Weights of a small GPT-style language model, trained from scratch on English Wikipedia.
Training: a variant of Adam for these matrices, 157M tokens, 9559 steps.
Each number is 500 + 40 x the weight over the matrix's rms, rounded and kept within 0 to 999. Layers, rows and columns count from 0. Numbers have three digits each.

# layer 3 attention output (transposed), 128x96, rms 0.0966, rows 36-63,99-127, columns 0-95
559458496476492549543493437507479505521504454477480486493559537497461528439474504485523484555549581467514508502492564513487462543528449493511434492446524488485482507552430477509498523503563469479445550508559511535495480473474480523513465484500491496498474515503510516540511490440552523456
430531483625523471454477525526490449533515516524522505505451463532545451478512517522458473449450400475457544456507452489488520494509535454459572513576515488510446488482575489504510439437469510482470455468450507482485527511520477481433493480415543518491493508455507475486442484555469543537
493454543480423543504436494512534539473537523517567444492522518434453487563492508493475527484541543492464514531548510545527469514485479510526507457451482498491495529526469481478475519538516476513492482456547473574510536523497461516491517536486480453533519472569474466524494467488431463506
482531511535525523476608467508517522400557478517490575511455448506512542558493460523473530544498424517451497462558446447533504607476476514508526468470521550497523496422464523537524526518485503507486412528535411457493448495550484519500471509511488431528499421497494452455524514444554461500
476466549463456506482515474438554467521455513451538510466519506469474498496502549505569571481500528437526449493498540499484539439487506564513535501523510470417446454536590475468499550504491528469451509492504501529468541550512457558574494483538475466513461525529499484514480495496485387482
532498510493521486520528483569507510437560509454449525560477492509478473480487532486508453499451532450448502504481469495489492472558445455530536454487415556476545522473507494435481500481463504528469455493533463527504529493499482574451415426536475494523588510495484520524525522461534453504
519544507531479530547563449534445500471539488460488534582501448447483519421511463521527459537524500502538557537521495456553515594534509516502476500443522551492500517420501506534511511469511516522502484542549404548518521445512507429479503562484522543513508515475462585547533565515557528461
518487493498567547480515466486529473495417486483550513475523510494489570483504523446472480514502556431504501473399497545472480477552470511524466547430525472463560485525599462473531476580532478487521559523579506471483521471457515536482532519482461464413477526504481586455551539475536461510
564493534487558513513505451524477495477492433472494439501535516466483499517494454505529542483514501551513461521528526482465430554488487514479516509458549514484511413546479548559515562523556537445469570451464536503506465483470444428547513605543491532513481489557510488549461554528484522429
554490465434519527515487407462517491458519440495443460527541511484496465465482453471554483523543488482493466467521525456526477494504480525515475514463547505453542469516506495545505522547493438510527544506453527501493481459534431525519539522572487519501456534475473614549492536447515517461
541542584506492456486514451459483487483534569486450439560536511429501479448459522548497498439522531479463425507514462539480485484541508541515480457430478438483514478558565459508594512511493461487515492517556514560534466496488447450494512514583565511504516559554504499519436547524508504517
453505451485479464518416510470509519581497509482516489475510456548499469515504514496485410529473500507487516486505472547503516403471463479492446476597474494563435495459489476443488457460453485557533491527477545487533530501524520516461522412453493514535549488443523515434452438504442536504
475490505545474498534500554538494544588508498532492492538500505509497499466425602548492456510491452521491527527513462509482563449566474480504510494518437483471418516513505520428495505462576520493494489453562547539512562502501502441480487454481516479481494531522539516444460469515494481533
472575518528534469501507547506423500582451519522455489493461432556504513500475532559558487546464486527475487491486446505424532371472467481520489440553438493506514486524555481514491450456516509539505483541524486506566494486531534499478453458568491498434546497518528443434546455448516444524
487469478462534452515531482515485556516469507541509525498464476516516511504498438483480468526543458494475493509519509539513521450482500455506432474567457519529487545431434503514514500523477447518561533522587486468527460464553581456477543466525513500485553484491500489426545474462471477525
518525556509531508522558506525476496480522535491406499528474448519561510521486440518563503546467459508488440549525450465484504505461512450535475477454433547557558544513465569544507499491441483491491464516478449446511443452592502517537464532539498527546564503482514490513605506449498495530
530536543516463481498520433411534522504452489501466556464505420458508523502484494542554552510481526532557456532488541517494511469494577606544474503450384526508531548541555488490517527578436502529496473584520421461464508559471438490581493548492502429481505460529492493510534586484421463519
474480473479438511550460527528452511568480430460467466518543497485493533502453517427514475513552489549537523495499506546527512501495410494523564504566544488463519447450425537457520533496566549488452558456476536517534449493548529476486486534417522560507526447502516538560501497495494540471
502532539517547492486560496484492497453467499543479530507457430529506542551496467489477542539520472454479512463528456472503484579466500470542538485497461546514549545451428550502518467503541497425494460557525433460462426480559517600471469482537464447485517484450475485452546540379595458538
401512494579493497524502540478523528499457518583521491487449458569493516520532529540513497484535522528463547472483512471496538474461501471526573515517479558475558514478385480502437499465549561483512503531462496470487478511502520494489444486526514491481517544486484440470536458507485512496
551559455470500475515630562505467486502538501503438526504472484517546545488501477469551517467486494552545487540513483464527485485468490462527492482541469520523463522466457553526503505455472469507532501562514529443524554457529538497517501481539487557484523467507508487482559524477492535542
480468495484494496513565450510464455540544508523503516556490525517566544482533525461478490497484550539510499542608547508439469517570487442541404500536516429518522507488522505503497481484529448476524476525513565507485483457548495468476519471469511525510515525548502483530482531530440550507
581557537515505510455541452470489457515522491507464497499551489546492526465485412540542517516470442466471417520515493535519498464484488512506440500503459507538482515583549516538535448463460437479514509509520455504504525495501480501556493544492518542531510447493543519463509538491516541509
425543506546461491493522509451475514506507505557527541485452426495501472498489574563586476539450506564439535489500481508431597425530486488521489464559451511458470499463537453463448456453533575532519454501503516494518504525494559443512466468509507500457516484530586481394488483487537437534
458490494536504511533521533565551468547486563448470498511447498489568510493461591521548512528486462454481518555478458494483469457518451432488478528527553531485524479445571477497522460442440489480481435459453508436514498453489534518499478529498494490487509504473458485487483493497556550541
477516506440482480494499431499482536442602546464486463565490474507459461490458494575520481458484487501493470546514498457526485517473536447564491460507465493554492508491410474467494514476447474483475479490458474537541488468536478515509424493524489524528537516525514523545454486465516466514
557483489500470532454448441483471533409536491466515516400493482512450504582499508499457494519489524528510510552544495496512449531501530521477538475492497522553517505519466496543458489493552445494527453552495467470478440530513499572477469484496429435537506463592463488509451485392485421533
507514520481474546517496455482528522524484478522493520484483478484499501566496495531511522541600546544470528551564499502507464455456505498541474513534498541539489497461367545555472499512517479506555520516532503510512463476551559471560541523555420485490521434542455459445547505485507526463
468449587511502546475438575546533505436537575559488458489499479486525496479543529505474503395525522512505522493535501483473463395543546480499489404539474645509513510497568549511429509490459512510511458484520545457517515503558497505465582431475563559442553538483511480545458402442555569580
513537539473487480501500467513470527545465451506461545456520433568492467457520517477474422461553535482462522519513573511431635525598479517553482469518441494557432514560466551502534545558455562510397501510546493514494508487492517495511440541534515422446452506493481442402586534494518496423
471552515472493517480470503526495448489483499518527592501510491538491527516482494480481472430499438466444525481510468485528505420480533500493531446492479480519479488529642462529503511483474503487468514535496469512485473487541487466445519480457512540503541492499525573476427449485472531554
504414381529582565482569493499499461523522547518473564494472507508522556476519521544501496468508539495511447518461529561481503538533493458578502518453505396456561480451383463426548514502469462475536582548481577521526472475541429476417476467520526513476528506495498496570507475632475512543
505580485478508508468502453552399506511490549518487458494491592613457577520477470482510517583535470554584520518449555512505487605450511526462418516507578416473509532481515518505532588476517495541457477537527481509467460565548542561547552544481536516478514468490517522441541540461478523464
453494426540487480525535496478536557524525501489470499538510479511575483462415466547399433607471509372550503490525544375455488540548508494566571517521430397465530423512521474469496501539495559506558527558544544543577522480564466477516429507603439531550533527539494527527631534529506519477
457529511539490476493446445495479471578469494505528487476476526542460568429522472556446470426552494523546503480618543539516544500481501557462517509494548502470557562452492594560477493446483526508536523512562435558507493527552578533535594514465543585469441536526468482495509455431507502516
473424517520517490460543505502509458496493400612488550428472506410483500511475470446458499500437457466431581531555489485501558586451656557469542504560516539495414429440568546572457513576401500471489461467511505532475573498547410510499542473531499499572459548547500484519439444497482527560
444395569467414498524502527472511559529586501461506458516512477521490460486456540499524543443480462476467556510574493435523455471518600512516540463544551550512447449530487556549475540531601535506481542376443460560491511496490523491507458479468421512514498546491493510572482558466424526472
499517485478546456491543445492533477425496470473485507493515508494527482513561524495532465528541507505499494447466501529438514509441487487525427424541443509624454445506428541531525544455529491514438430566496514504533510520476557507573437480488479401492442486526555481488455514488557463439
490584513533469499461511436535399489584484527537474503433477537535485464508496528541508544545525449492456472464534522552401520587450494570506494522508502537527474499537441526541543466562542485529494528557525525456502497531483574548579460495549486411424470481450516441389481543515528489418
456441497470574513489542502623471528558361443564496444565428586461496526495558481556448497543481496568551531541460448502578473492495464487503518476549450554535524518476513436473504489511463489505510535487533486388589514554580543511497466442521592473506549556426482518467585544453532459540
510553490507501467498442588509459527535543591537548535526501517527529442496475489541478492519426454502469415530560498548473481544527491491516564538398449455443526534520474465503487427559481419513497556474480447456505486437435444484436528481547549589512493471467500532471489466562482437459
475487479437422529467576555489576539477449466483536485528553543560441508491536436491473515484529567497518517502486466543492524469568474469452495473497471482497536537461452504443477509471503535460470471531506536534487482489521506506541541471476586530461530486507491521507480519485495482582
500484515498419494529498524484486592519516475524441494573539497588501490523487432580513514576497489528558456542557520528494457460511479509505536472473439486443497516551577443503538491499613532483510545483484499535505521467492501470585457460553508587541478496466508551531494519418501464512
499433563474544417384569465557501529420463475455448453544493530452478499583533467477563455609493491613525409536458421564552454519516508472498467484533497560412500592505459417508488519507511388520489468469475458504416462479456486506528511525475484473518493522507476507503513600535532499487
509480507532484515511491452529446564482488471500544489531477453466492573492494430544464497570555541495503521542556513577561485507427452532431491521517574608438534496494510472479481517466546496519469547486522448555434554474530549519470494570502476505451423484511505471522483475473525470493
497451488511487474571534481460485615505562448461518441523468476417475470484500470519514442532411547482552523509518537464502501517498434501520567470465528459470510424524463573547428486468585535435538505507518499539483505546519530503515446514520543500509419585523543565554487552457513469489
544453530464501514420457573508558477382506537480495468427554494531516468521581461510479411495494536531463487542457471519511477517517490479550580431438456510500500503526458504525511489412483493442506510498455540505441496467383424440487618480512551522485532461500547442521452380513490529599
486558524467470477507489412532478584506533492490437455543555457571468568539561457499454459573515554489510490473516478470465467524447502504518482470500531526502469518473524519511470507494526570464504487488536465543416500510566519504575552543459505518500549441548521506565493566459562566485
533528523478503531497526473473518556415582520468511497567512490548478468562532412446503482531492574469525476505504514533495424528467464473418492511541523495455505499525438471525428539502547458468512513528506509555483524457480462485491547581520501557442479436558578546452447411441490497558
543493482590484512496490545524499476560502501551483455549477523508486519532502509505503577559526509517530457449520514552545495571424447527451468599490530539481498513588425474544457550487523507493491505420443488465501495533525523522524505501557474553619450491486464503486470569564482478461
501481502594487486455490493527411471527433552490471454499458460464511488572469518513508513547481435429480523515457522577471494585463587436523507547506471571435462569511525501512497513501546473522461585431496437521433545431528529483459492479589395445559501477482495466501507491501532543427
426529452558450511548436569463449480488543528500465530523472450544555431457468520601536487480565487533477579594526572537390479475517452506547492545422491581527467418517562475483460527461528508552491531494446557461444528497494553513418452484498507491494384514403467479433440533531483507518
449476508486447515489545554466521489439501498563512505567551561557456441444493429569466492533515538513548487494502533502510494456507511508415551489518517415456569516523503478471494541470520538462513527541488532543458506497482491521573527472513545540469522489503501527546452451411483495560
445506531486519560507438433584472513442463490514513489524478564490520516462496487510430478458547439461492496549509569435596473555506454507485521526522500500514570572507601505490499538493482448574480517479562481505554514530508565529476545473568545589551508448497489560532493421496452549504
465522482591564501565546421473449513550419479530511540421471479446542565548511480519476539546531467497515485428563505538466584547467428567461553574481464490501496534418453505500504430560455479523575577575601495559541517515489562468528476520555490379502492488503472485403514487454560492450
522614445521515485551459436503556474588436571519475540498561461535572503507520556506436487481486527460473448491555457450423512571479563490533572540428502458509505491451495503454486495521494510517466595487494499483483518494486404480581461533429490470541520439495523460502572487533545581415
526526485485496519532514494453482498377577544523467482527527502503476522513470472534497517611479495486482486470432515560449462654476521494476456533464499527440509482491428514536535516570499561446488521470429515451470509501454451517512515474564439510549479505525506549475476530551494437416
# layer 3 attention value, 64x96, rms 0.106, rows 36-63, columns 0-95
455482514505491490540545539510449459514511440527496584465494523507595484531466479533474474458496527510533495485505497496492544468413501510497534584467516495460558502468489453482530508523483472436495538570474429506481449426528489514549537502549432469515456483484489463494439544434520539504
534530518456522526459532504484449452474531525475486471502504516520397529523475456437533489500477505494497493503498520565501470523507523521530512417447504497521522570468530512527551605513514440495509510533562546491508524476536462516485548446539494492500464544569536443509526473480491457555
515525488498551541476401528504426493511535438509525490569496489501565437495555496501480422545453462545519583503429399454477491518553537543574551555519513603499497517510482547469569517497509512538533486549460538429462508541490574497489464586474484482527491565485520538505450520530452518488
519518411462549503549513469490468465481486521501487491492545440514479483505546424564415485511537566474573435444465516475573581477515476468477545488552428489509465533471495514496438524492539518550518525533495523620466539491445489417483455535512535465487502531445461518531514515437459460487
542455471520555534582516530507519480469588564471473525514443536526617497525473508539603426465498456516512530566539467505438466489570536510446501514414465582480496589483498489435465512560498555481565497456473504467536477466509525480491462509516542494469512571428468551459513512484430557457
460480510491545537546528486574542453486401471560480461526529494476433461481537489495481473533499503564506434482503527545550535463530515538441543517493471470496485574437505503502504527466608499446428490478517439486410477488529511497522474494416481525504537515464381491515448503534474505539
433501498501506484553501554556510555513523496569495474517457500524504440590533418528507539489507556555449477457430472602506481536511502457489553458525474470445575546434548553551493472473552467489530491508508493494536428474499554512474527465499517505426555475551485507517601413526521529475
427447517450508473516533480514486513447494536528455563477493496472534459552404503559536583469547490469510403556553503528492462527535504497468557484490561464475457496574519454501501457449443570482453562459476447485489389502512512515426506482554464518573556485527518489552560580534557522517
478568473522459482457501489410520531522437492501521559429524452546494536487450475468462528409558504506508554478496565488483578478499551550466453560518501525540523499483462457532525509488415476504567471523461547448568527512548465483478529527454481477469461529500455520489588480504489498466
515523462521474505527496516489460510498427522533546516458463536526519488519516542546402481458512520489518491506473513571470540496395535498484512577486531463523479494503488538529426452466531584512476467555470431520512452430496492484440515514495520523544449460488437446481531563420449493435
488489461548529524453457453451483496538450474481452472438434502471558521481431466496478390556524482517573514500454493629486492494500472453534498534555435544533552519555528556477458518535541542517521529501514482478506514521498495573462484409532478470483427452481494557552379481611515479452
515489528510475566511493613444464511508533516487523458515505533497493514471529575511458532512411546503493529578468481496472451498483487515582554435485494459501464423536491482451498536498586494565505467491550454466464509419522467525516442523502520541489470500476473525440447532442510468544
532493560504482509520449442495488492477491442518485460510511561479501512516560503509503444487577508481535456489520439486473452483499485506525516486487523480522546508511470490483495522517523469503448470526495518512468493526568522519479469413531497457483488568518535535502434464524527511530
495430546445488527516438469461537540455529524464495500561478524541525505531431542501496512591535495451540475555432546522479460496517415454549491489460511475520448526544459455509450508510518515448477492391524518529477478469545481535507530461509501469499495557440460515507388570492529561516
533543535553478450460433551483503568484460500508479521465526509462501569511511515572484504507480505397495446496459538404576483515484462418526525506531509464486622418536496517567488487511454530571463478519524502511529427551437402538498444495449488453588522521461526560506468512535544488517
562465464475511472482415514525455543530439469517529494494464507502426426458460493479535537556495521528504456495437543491542460490526444498438529542485506523474555553455488516480500424469502459476494434450459456595480513506462479430508544465427534484520530499460451471529475473506551508495
488500443391487438500448496545549523512448532451537514472517537497589529530466505522522519506451483456500558496472529487474450485565502495447460487533552578454471494444532482433404454491479516469520491471535416504544532499536533519427454539512530504491561586460411510572528493595510472471
451530561493541451484457563450558543502558475515439418544470508522518471446527524525503529491541555498443510475573474480551539509497527537566492510443519509509516435533466505555556538487449469561442443486545492447509583495525514542500516548517520449496508499575548505484494394460472506531
504479538420557474507459488494478533491489545511517515473573528492495477445507460502528468515537521518466515508489547469598522447480473467460521478454482448511500562459482484522399462487460593452432549521529541564458564524460478461527509497524479516512541542530443451507556546524478529482
551466516437506499515469509495475490424499509471502492522536529486527471485519523448534588504513488466478487475509517433523518519479508493530515415497498522553519449544492463550521526529460471499536415470518471572502522533536500477596532506422568487550519547544505454475554459485474505463
435437526537509539494493449537549524513446470441556539524482547471460514509528485530471491529461437494446521478418493431544474530531435430502429530482470454528455512475488479552413504453514509549490470436448490566535505467472493437529454498518563492476466473486507518479512516487570498523
474503527547493451477466501513463481513552550473511502547474537482497441510417485486488544497469430495496509475448516537571472529449474538423553524514442464461568488541504413572533454444539529579444462466444506491559495475495485472492568458577445527489461528466478557456516568449519517476
492536444470466509448488568528545519493503464414494517507486557503411488575438470473442455493496522533508540482413524505454495452488468491540560496523564465449478483490476381408543541511471504508442459485415451523509526465476559501430540532515559548482468489473560435510449535492536542541
512547539431518558554500474534568549446536496487441491584529549471499556531519535461451524525522547473533446483472515535460461465504502488553521485505507509556513496499475457462430492508572486565482515447506526539477482504542470507524574423483541416543501600508512554524489468487492513479
552526550489559578538573485470541476477480474497462406522490477555471478463444473477548508537543425495536425477483562487518471498500462524504538471490425516509508543504504483490527506539530451543454514495512429453472526440521457417545486436487519475500531473502507498467421464531534511421
554560480563455473518472501569514423557479441554529478444512500492518457518557539544466484564469524598443525511421512501378498488503493492451546517461481486530495551438500541513452500504562504485473475459523480500492521484544497465460507489430435460468479534464425465471486511495435492417
434532457483512493467485492478509450575497521530559465496519479505550411451544500501533451411468546524523583522442523469536557464435496509531506436446479550498474501468482535411487459472537546507474548530519582498488487485523482480514538550488421552564516518487518558440584573467443549534
520524519458508492514409565460481572482550551527543544534510457484567508537500504523468520444501456489471492447476509412453516520485479457518484541507549430492447517517503474512443483475502511520517453526458542570513541468531407475509506593491550553474459506501512578475505521493532484444
# layer 3 MLP gate, 256x96, rms 0.113, rows 0-19, columns 0-95
458478422480500528448496507448558539505515477467557474520478488537490457481511525571459442423583570529555494476581544432552549518575504444514458517557445441492455449554480535531496583462556454465472473481452462612530566479510476467531564520500509517563551478501486556463488521444541564525
476562516551466462481514448459440564547543477430471626477526518500509501409510524526408523457520472457479554499554405546431503515572540529505500456509481524510523476548485489519472442531565446575511505481533418413560466506615544553506508508480547538552428438460543469479476524490506572526
504476502528530411476509493459477507569480462481511536521530553513517463468512500537512562509484444426509472525428518501565586406475475496531492500480583464477467549478500443451437540502488457522512450525489475481526527493518488560563473465479600506483525498496533523452492459492448530495
572552472538556491389535454481491618561507526548493494476546511519468495481486496488540522553539476537503515425503522463439503537403493524489533524509547554464494428500441527552469536511468574516456492497512482502432484494492488507519503520500479428434420387516541437438463528516511478465
521547496433492506513454534546572506472518425502511398573466439583458485500616495566550387464501490457532542555524493493549503394483359501470545505549519455499474511584575541478580466454529502464517402424502524524516505530520437572545516509504559596535455509508581479467440426441537467526
540547503531531494486531468517485509407503494507517476485433482531527559469498489545544524562556533429560466519479479537469477535468459504460509509520514537516518509581486502549461495486532522483411587505522472504461469524492479559568401529530428479551479527542515493442563561504520472411
511514466522487467495524523483497428486511587442528497474461515598508547496457432502497535458494483575539409500517494549417542491468429487470490492531525527548471555524501571491504514510509543503471459547548437480497499528544535451530450512513537558482555433519439472497546504491475485546
471515482446502444477490496500485573525489494477488490483493500549489518464533462512462494501520544514511487580427417500485472417518454479528495510491443451564543466509486525509544497454486453533495477560465513500433509483552478555487457500506550497530484532468527494459513555434550530496
487477504471501441430459519470576578494495481559523546461463489472577512558616513458490506575534594537577550457570552472592458482584519510543439500484439558446495459520459522519461522452477505542542459475508567492439508415479540488557536488437497527504503410496542527445516573454565432522
468551504414436456462429537505582468593473527449498512514493644484529472450561519494474500487448517472474585487486492494553479451618446510461514401532535441496501555459507419443510496415475512460616447574462541542597568544468472488539614524497583509459524490468522472510421519446462530568
464474584519480511510450506488556464496497548451461448471515491568496440441497476522518513520462477488530542471488491525477514445497410503523504483478556497505563566509551512498528539464532507521458489537477472573538435517538497491504547528485467566494490530538557579517509522495539544486
509511451597442522466556535547541482472512505414443485566461488495468465405507476569474509512495561484519482515486533500538565457460419583526491567569460442494563484524478493420527528480544469482469453546498483514528455507519456595579436479562482510453542497472526497410475427482464540480
495463537584564455550551502455474535480525407514466538583483473470505596551465506449541519536462518502469467492486550486488511520492500442516496516526448481506540537449518518558549512522514418546541514545557494484524492451575508552428468475513496456522521434479525497524514581488606481545
496525493518516497577513447413549500556460529510551541472512463507507474489554490575489500561476444475503528479508540520524583479483447515573488519528465469490471496468535456460573558459448450487586468490494475449493533522537530476464545483459507479496565570480511533430490568497485575476
526432508453475427487529511462484560583522506545473424432563477432467551523508474484493512537534476444506554529486561473532493485564470484510553478430479603491469509515490487458503473488407472520542536478462508475478544456514492452528417412562432503490484485545497421556459511435473433547
491602463518490462522495488486511475518512555501613576458538461451527453448500514554472477443489454477495491523498517470469520464524536523495525453566483464482526456508458434482477531462532543483428487542495484482542505499455492473541509514512513504426535435512539507534460441442488532537
483409521509522480468525442478477549508554470548531533506480482544575566490596431546524522509470461557440554501477519493549484517500448488516494552479504532501486460537456521488483507503485460499522540528530494483507553517543527512499471521431498504488557548568498448457483579497488492445
448486426467494483479401483537510412535510557533539542468471490575540511543524489517533518544416411461531514437552462497580502455488555485488588498507465493495493431456527474553498445515507505560577479489500496517484521575450494514471528522439515526495570515439554446507509458463464536496
424512529597414519443462516487463456495590546460439520385533532584487543416531476490421502513480485466543406560473480466422518460455520464478480487533573464527522502491509544477490573444488556474491528513475522435544489472524469579508491417546599503501516438560546529492462562474488447488
494465488542444521407574491609508459464547517515492573522508563488485475424471511465419547457536503533554514474546454497506514516524471504487520535507548543531477490561525491529471508449518504482447480471608530498554469531578507521491510453474526549518471451517520537535498545536490449500
# layer 3 MLP up, 256x96, rms 0.107, rows 0-19, columns 0-95
546505507542537415621542537485510439537479448442530536456458494474450512457515538458519538468405547438465558464506424527411468463529580499495440576518511581436572476462563574543468487509457521548565529491467509485481501491516552518460511530501508447471464478519533515550483497533465504525
531560500452538536468520531590511500462486449484467432445456465626515490530519421497543484473520570559524444550489608444525494372442442520556503539457526512530408520497620505517544562419453544423396471494461578534429527503422453506506416483519471511531491538483482538500517553485481534518
502477507496485531529454506461461483544433539492495519576535512494489438529453534570567521541457441500444471520494577476580535463490474507481469496465493512473486509503504479524432471506440560503510548424543538536479573476511491507544439517487492412460552509538508474560511483506503476528
448455480424481487521453572519530461430431485555510467504428525479489463468505467514448540525417558510513420564426458518512504504526440488496466491526524440493536521530519432512511439531472475490574541452510466430552506445489465551521534546498520500571579552458471515528567475503503487486
462500525395432503492495500504545501451443513571586403503553419485503481475525455515538416527495459505479549511547477515569507446428498598506489379543530453526513521482481542497506483524499503454527422418506479512509535396489483590546521459381559591460417604536531468458475553420469525537
458549504465544551539468509443455460468513457454507523424466452467540465469590551508535505474496515518518556479476469535491488482536516482555562516506512506525453457569529472464497497467499572527479461505497504536563529549508508451476551455499571473478539510517514606501530505449458498505
493498478529528507385442512473551512537528555496483463487490496438508521487512483548407572439442548499513541544450465522525499482528500486553519521504448500574535528421494436516579486501521468493538550475482512547475493491576542476532429485530507461518557544524510498472519485515548491573
521484555534521502530526466520498452484496423520490519509493530527519474465452487542499499485527446465463464466567549517441512538511490548458478547522536560503496550511577483476466501489479479502457503497540465464504462480533526496521490472496455507517495446498507459516454511570478548511
520480470506555428476465551520522571465473454535518541421463507503544477471618481523499514554536568513577487477549500467537485478544466564552406494532422500444505502473502476423450517458465500551555435536482527545427523428504494580562489508485524540545477427443496512467439611460526433533
422477475604522467501593491454499469466430445513561477516514411517488525639426430441552560474465414464488538482494601516548531531433476474575491563550505467427511561541540492522540443544424477472532544461494480451421520420404471561519494473444467485464564427464464565468586421467453571460
584501492555525511530501465509522504423490499480471515496547483451453520452442485467495471594488448567523474496544443471465500465493547532502523527483579513491473446453491478438545444451526501491461530518488546495467436444521513461502493423525492455530535442511456500475517503488530445517
478470457498486448453514435487471492534521534447497476489505512475496448505566492498472554445493459420528609561480486464445479528602457507479547486428485578453571550476460445439455458531520467541455502524514457498406420548500437521541466449501484434532505434459450497462419484526459509476
478496465507484525563496517483452502496513510509525464494536533486514474481446454530543553513470524481423447527555537433472537544449507430552459559535458510517456509480492454582544533544502508472498524458558569443470489470486520525490469468435473396560522525404455475453513423529498501534
489443550505563505548468516498576547493531491483511551531496506578562534491548526545512525489507507470505590518445512540533520468496497539518499494479529381481580442510469548472489522485446467516516529546497539514508476511472531485493527556550504485483506497467479596538507526425475495478
511468425486568450499500503552517545542490501467498455495533518536446514475533528508461478498490549488451473487538486570558409411515552489576466454504501536518468528512499415513580455440471430530440504536450504533564428483548473420464482456507576521549570567412530567506447451498504529525
471450460497444486520509488426527509456482427575455506476497534559552501545503503445591550487474457547462537534490505384538478489496490543489527465497483513522501445514493467527498458536505509515543551513505494518466520527421500499530550534467563448501507466559473571487448500459514508585
464514467444516563521486446501453541461462417518476499453532492494560531529576467463478503443492507551485516516496496450449511564494468509494482490525471502484518482442435561494469504446496453496499508464522515490509500511518547572556464511525491443512532476488461354498512499436528520503
472461548464469452548535536563486533588535433545437508538540421486515429550587547499446437484479508497532511475505527468500519489548513432469550456485457469481493486497508577439447418521527506504599502475505548437524512544510492499479500504458572562517516472497444483513506489454560444522
486506540447470482405491482555508431487464516434436496560546549413506546509552522423502475588491566488534542507509533529578440490572440524496569472491527539533454494585474497501455434486499459482527560561510492485534580503435448434527476468485513443458451467500470505506440542494469492484
486584497514537503535555543407489524497473488407460519518520485514521510502474474487468467543470491491483518559514493491538541529519470525589492484517529422499511509498518426442448544465479470503514434441485487502528418456459428460478539471478449466495496467507559554527453535540473483503
# layer 3 MLP down (transposed), 256x96, rms 0.095, rows 0-19, columns 0-95
467558507537491551531473517498525511523451545550526529493468541543497502493525581594502453431569468509511519474526504532533439545504454445549489490377485532442489508518597523516477544539494554567476540563462495597529454484506504602411465500500525508531440491442480503547470522465491560539
538534501446522476492528426475399486535526459441480561374445551559475474429454466493470545495520505527471537582479577502520487424569487547526517472464480499574522493515546518427581494543577505554452515452536399432535411535539536556488470493542417575548390458436518476439472498510401505520
484485510440482519509542524517447428503396553578458521553577465501544500603480495564577492502464483507484475526556484463559526471487470456499498502496444528500474520457528468523498430529516508482508480468469551552482482504464503462494434474527448432495479473468446452561539483519552465512
536527475581559436442511429474497520564603471528540553526460457464526479523457443507506455526533398535513516478556508531460499527462494511540529493502517547518527416477574510496497506487492520542406495561514487555436487544496498509440421450506476496434403477496500490486516525484476473443
483461516440493500503475518531506478545519573479543379513514444451499489475493494491537490517581501502474497481499501426476529410432513520517498366512503494541527482506250521545517484522527483439478540451521487519450484446514472558616450503441493529473465595568528476505531494407514522531
527529494534477509515428423459425560439512481489462477450494447499356520501549554514532558560466553495547481531482474480493486512461496510493492535473536571464468547514454514541531550511550511528471517451476501565468474500481496485552517466548447507541523470502543518417529517494546510440
502451431473543475502509499452524534503546479482502437504495488484474542504510516512517503498551520452462471478488513477503499591490436469531461463599542540576538452462457584529531537529534472456448487391556483463544444536547500487415533443507514477572483485499520484459514535503480497480
505507531550503447493584447497536503494526423506475510495488564573520437453483453530493458499507525490472456494533481518499530501511498507484459488530553528500499529467603491464480509557488467514470503512480452458462468491574513522510486485536502498515491459433505462530437530496446555484
508503513491525509549489487419471490529523533470493535527493471444445548527598551523570489509520469513499499436527537416510517541456495542535465478497538539478529428542296566538512522493548484485519500461492525516459489518469558467525486494486507469505464552501487489480526388412516479506
501506457506357558468508500495447483439406479470437457527504444577450513517437493509500498563463509466489459524460475559490538589526482477562457461629545546613571465547621444466508446595456485513510492504409454419507507468519536538591470383447516443446484448508462569500467487516460451534
509465426505534494501579500524477545480442420475500508535474513499500511489499526504463478465437491569493428554508476561506492553542550535482518469490482513468443494462544475490488448525528495426510460528452506519509491552561490490510510518538533445520530482453474414478539491532490446478
405487525577507485448533485514487525576524466542425500577522539452521439494531557544488500436448472484573519527452528538464543638528478531447501506447528393472585464526497465446560497518503406505499503505549437561498511485461499523521464465528444534472518395454488469481489520495474490459
572520494522503492500536515503492509479511463469542470417540553541445402448519525501441478489497531554536547507497494431542489483481451557518572491465507436449547496595401508498494518479507500455449536537508469537519495487429470483494465566554441539520535523500492447502522490508485545562
480463545530498521538572562485488536532495538505487511476464431556423493553534510479519564512419386500510555459486488517461542475495467520617559501465565440492520525530425526455519467472430457513507489520529502456512516493500474538493538488470481498469511544476579561479531448464490527490
508457520482465510502519507447489548581553574592529449452597514532557512562533520527494490500608458438600504495501493501496599440496478510525505518466493580483483461575556520501479488501458509539542508501474521480504603487474504472579514457530483448444445521516484409593487505505538457504
518502446449503508475500494529459487484491535505522477533507486494438506496473470495462446510471505478532518499556515537475577428512501525525458572554506518546516504547732493464467480486457496438445482449481549478438481538518531540482505514519468512485537520460448473506523460484444473470
533479453459541511481563450472496501488460480458455516528539473587454488489555521489463502475484507579516517501471447483517504509568449562496491483525517474493523466508376527490523510409516504463463476501536489535486486457504549473516509563498532459549486429516568428447579475447455456581
491512463519565612498514511584508585471499567540524451454548544518505481476541565605473469476523508532519424500502500477434485455446487550417550516414485555521525473471470456482379492526508476515509549532509443513558444404486544579481527477562519481533448542465517511509485494499498532471
584486461503585460505577452514502451417525479469491566521501469427395490470517556528497557438473512548487560566501499506509460515477528419521547481422451525458397511493468462477445506479561498445539474535430500569434455484484528489432442519474451567505501563467514538495508536446473535589
481518492472525474450437587477515443428549446535434545467487531433539465485490512533447509497472496554512449508532438525433440433506494516450467468532474467478450467581426440514454466575433481496511524506518570467525520475568550470565502545530517508437456483503483454524550528510505501542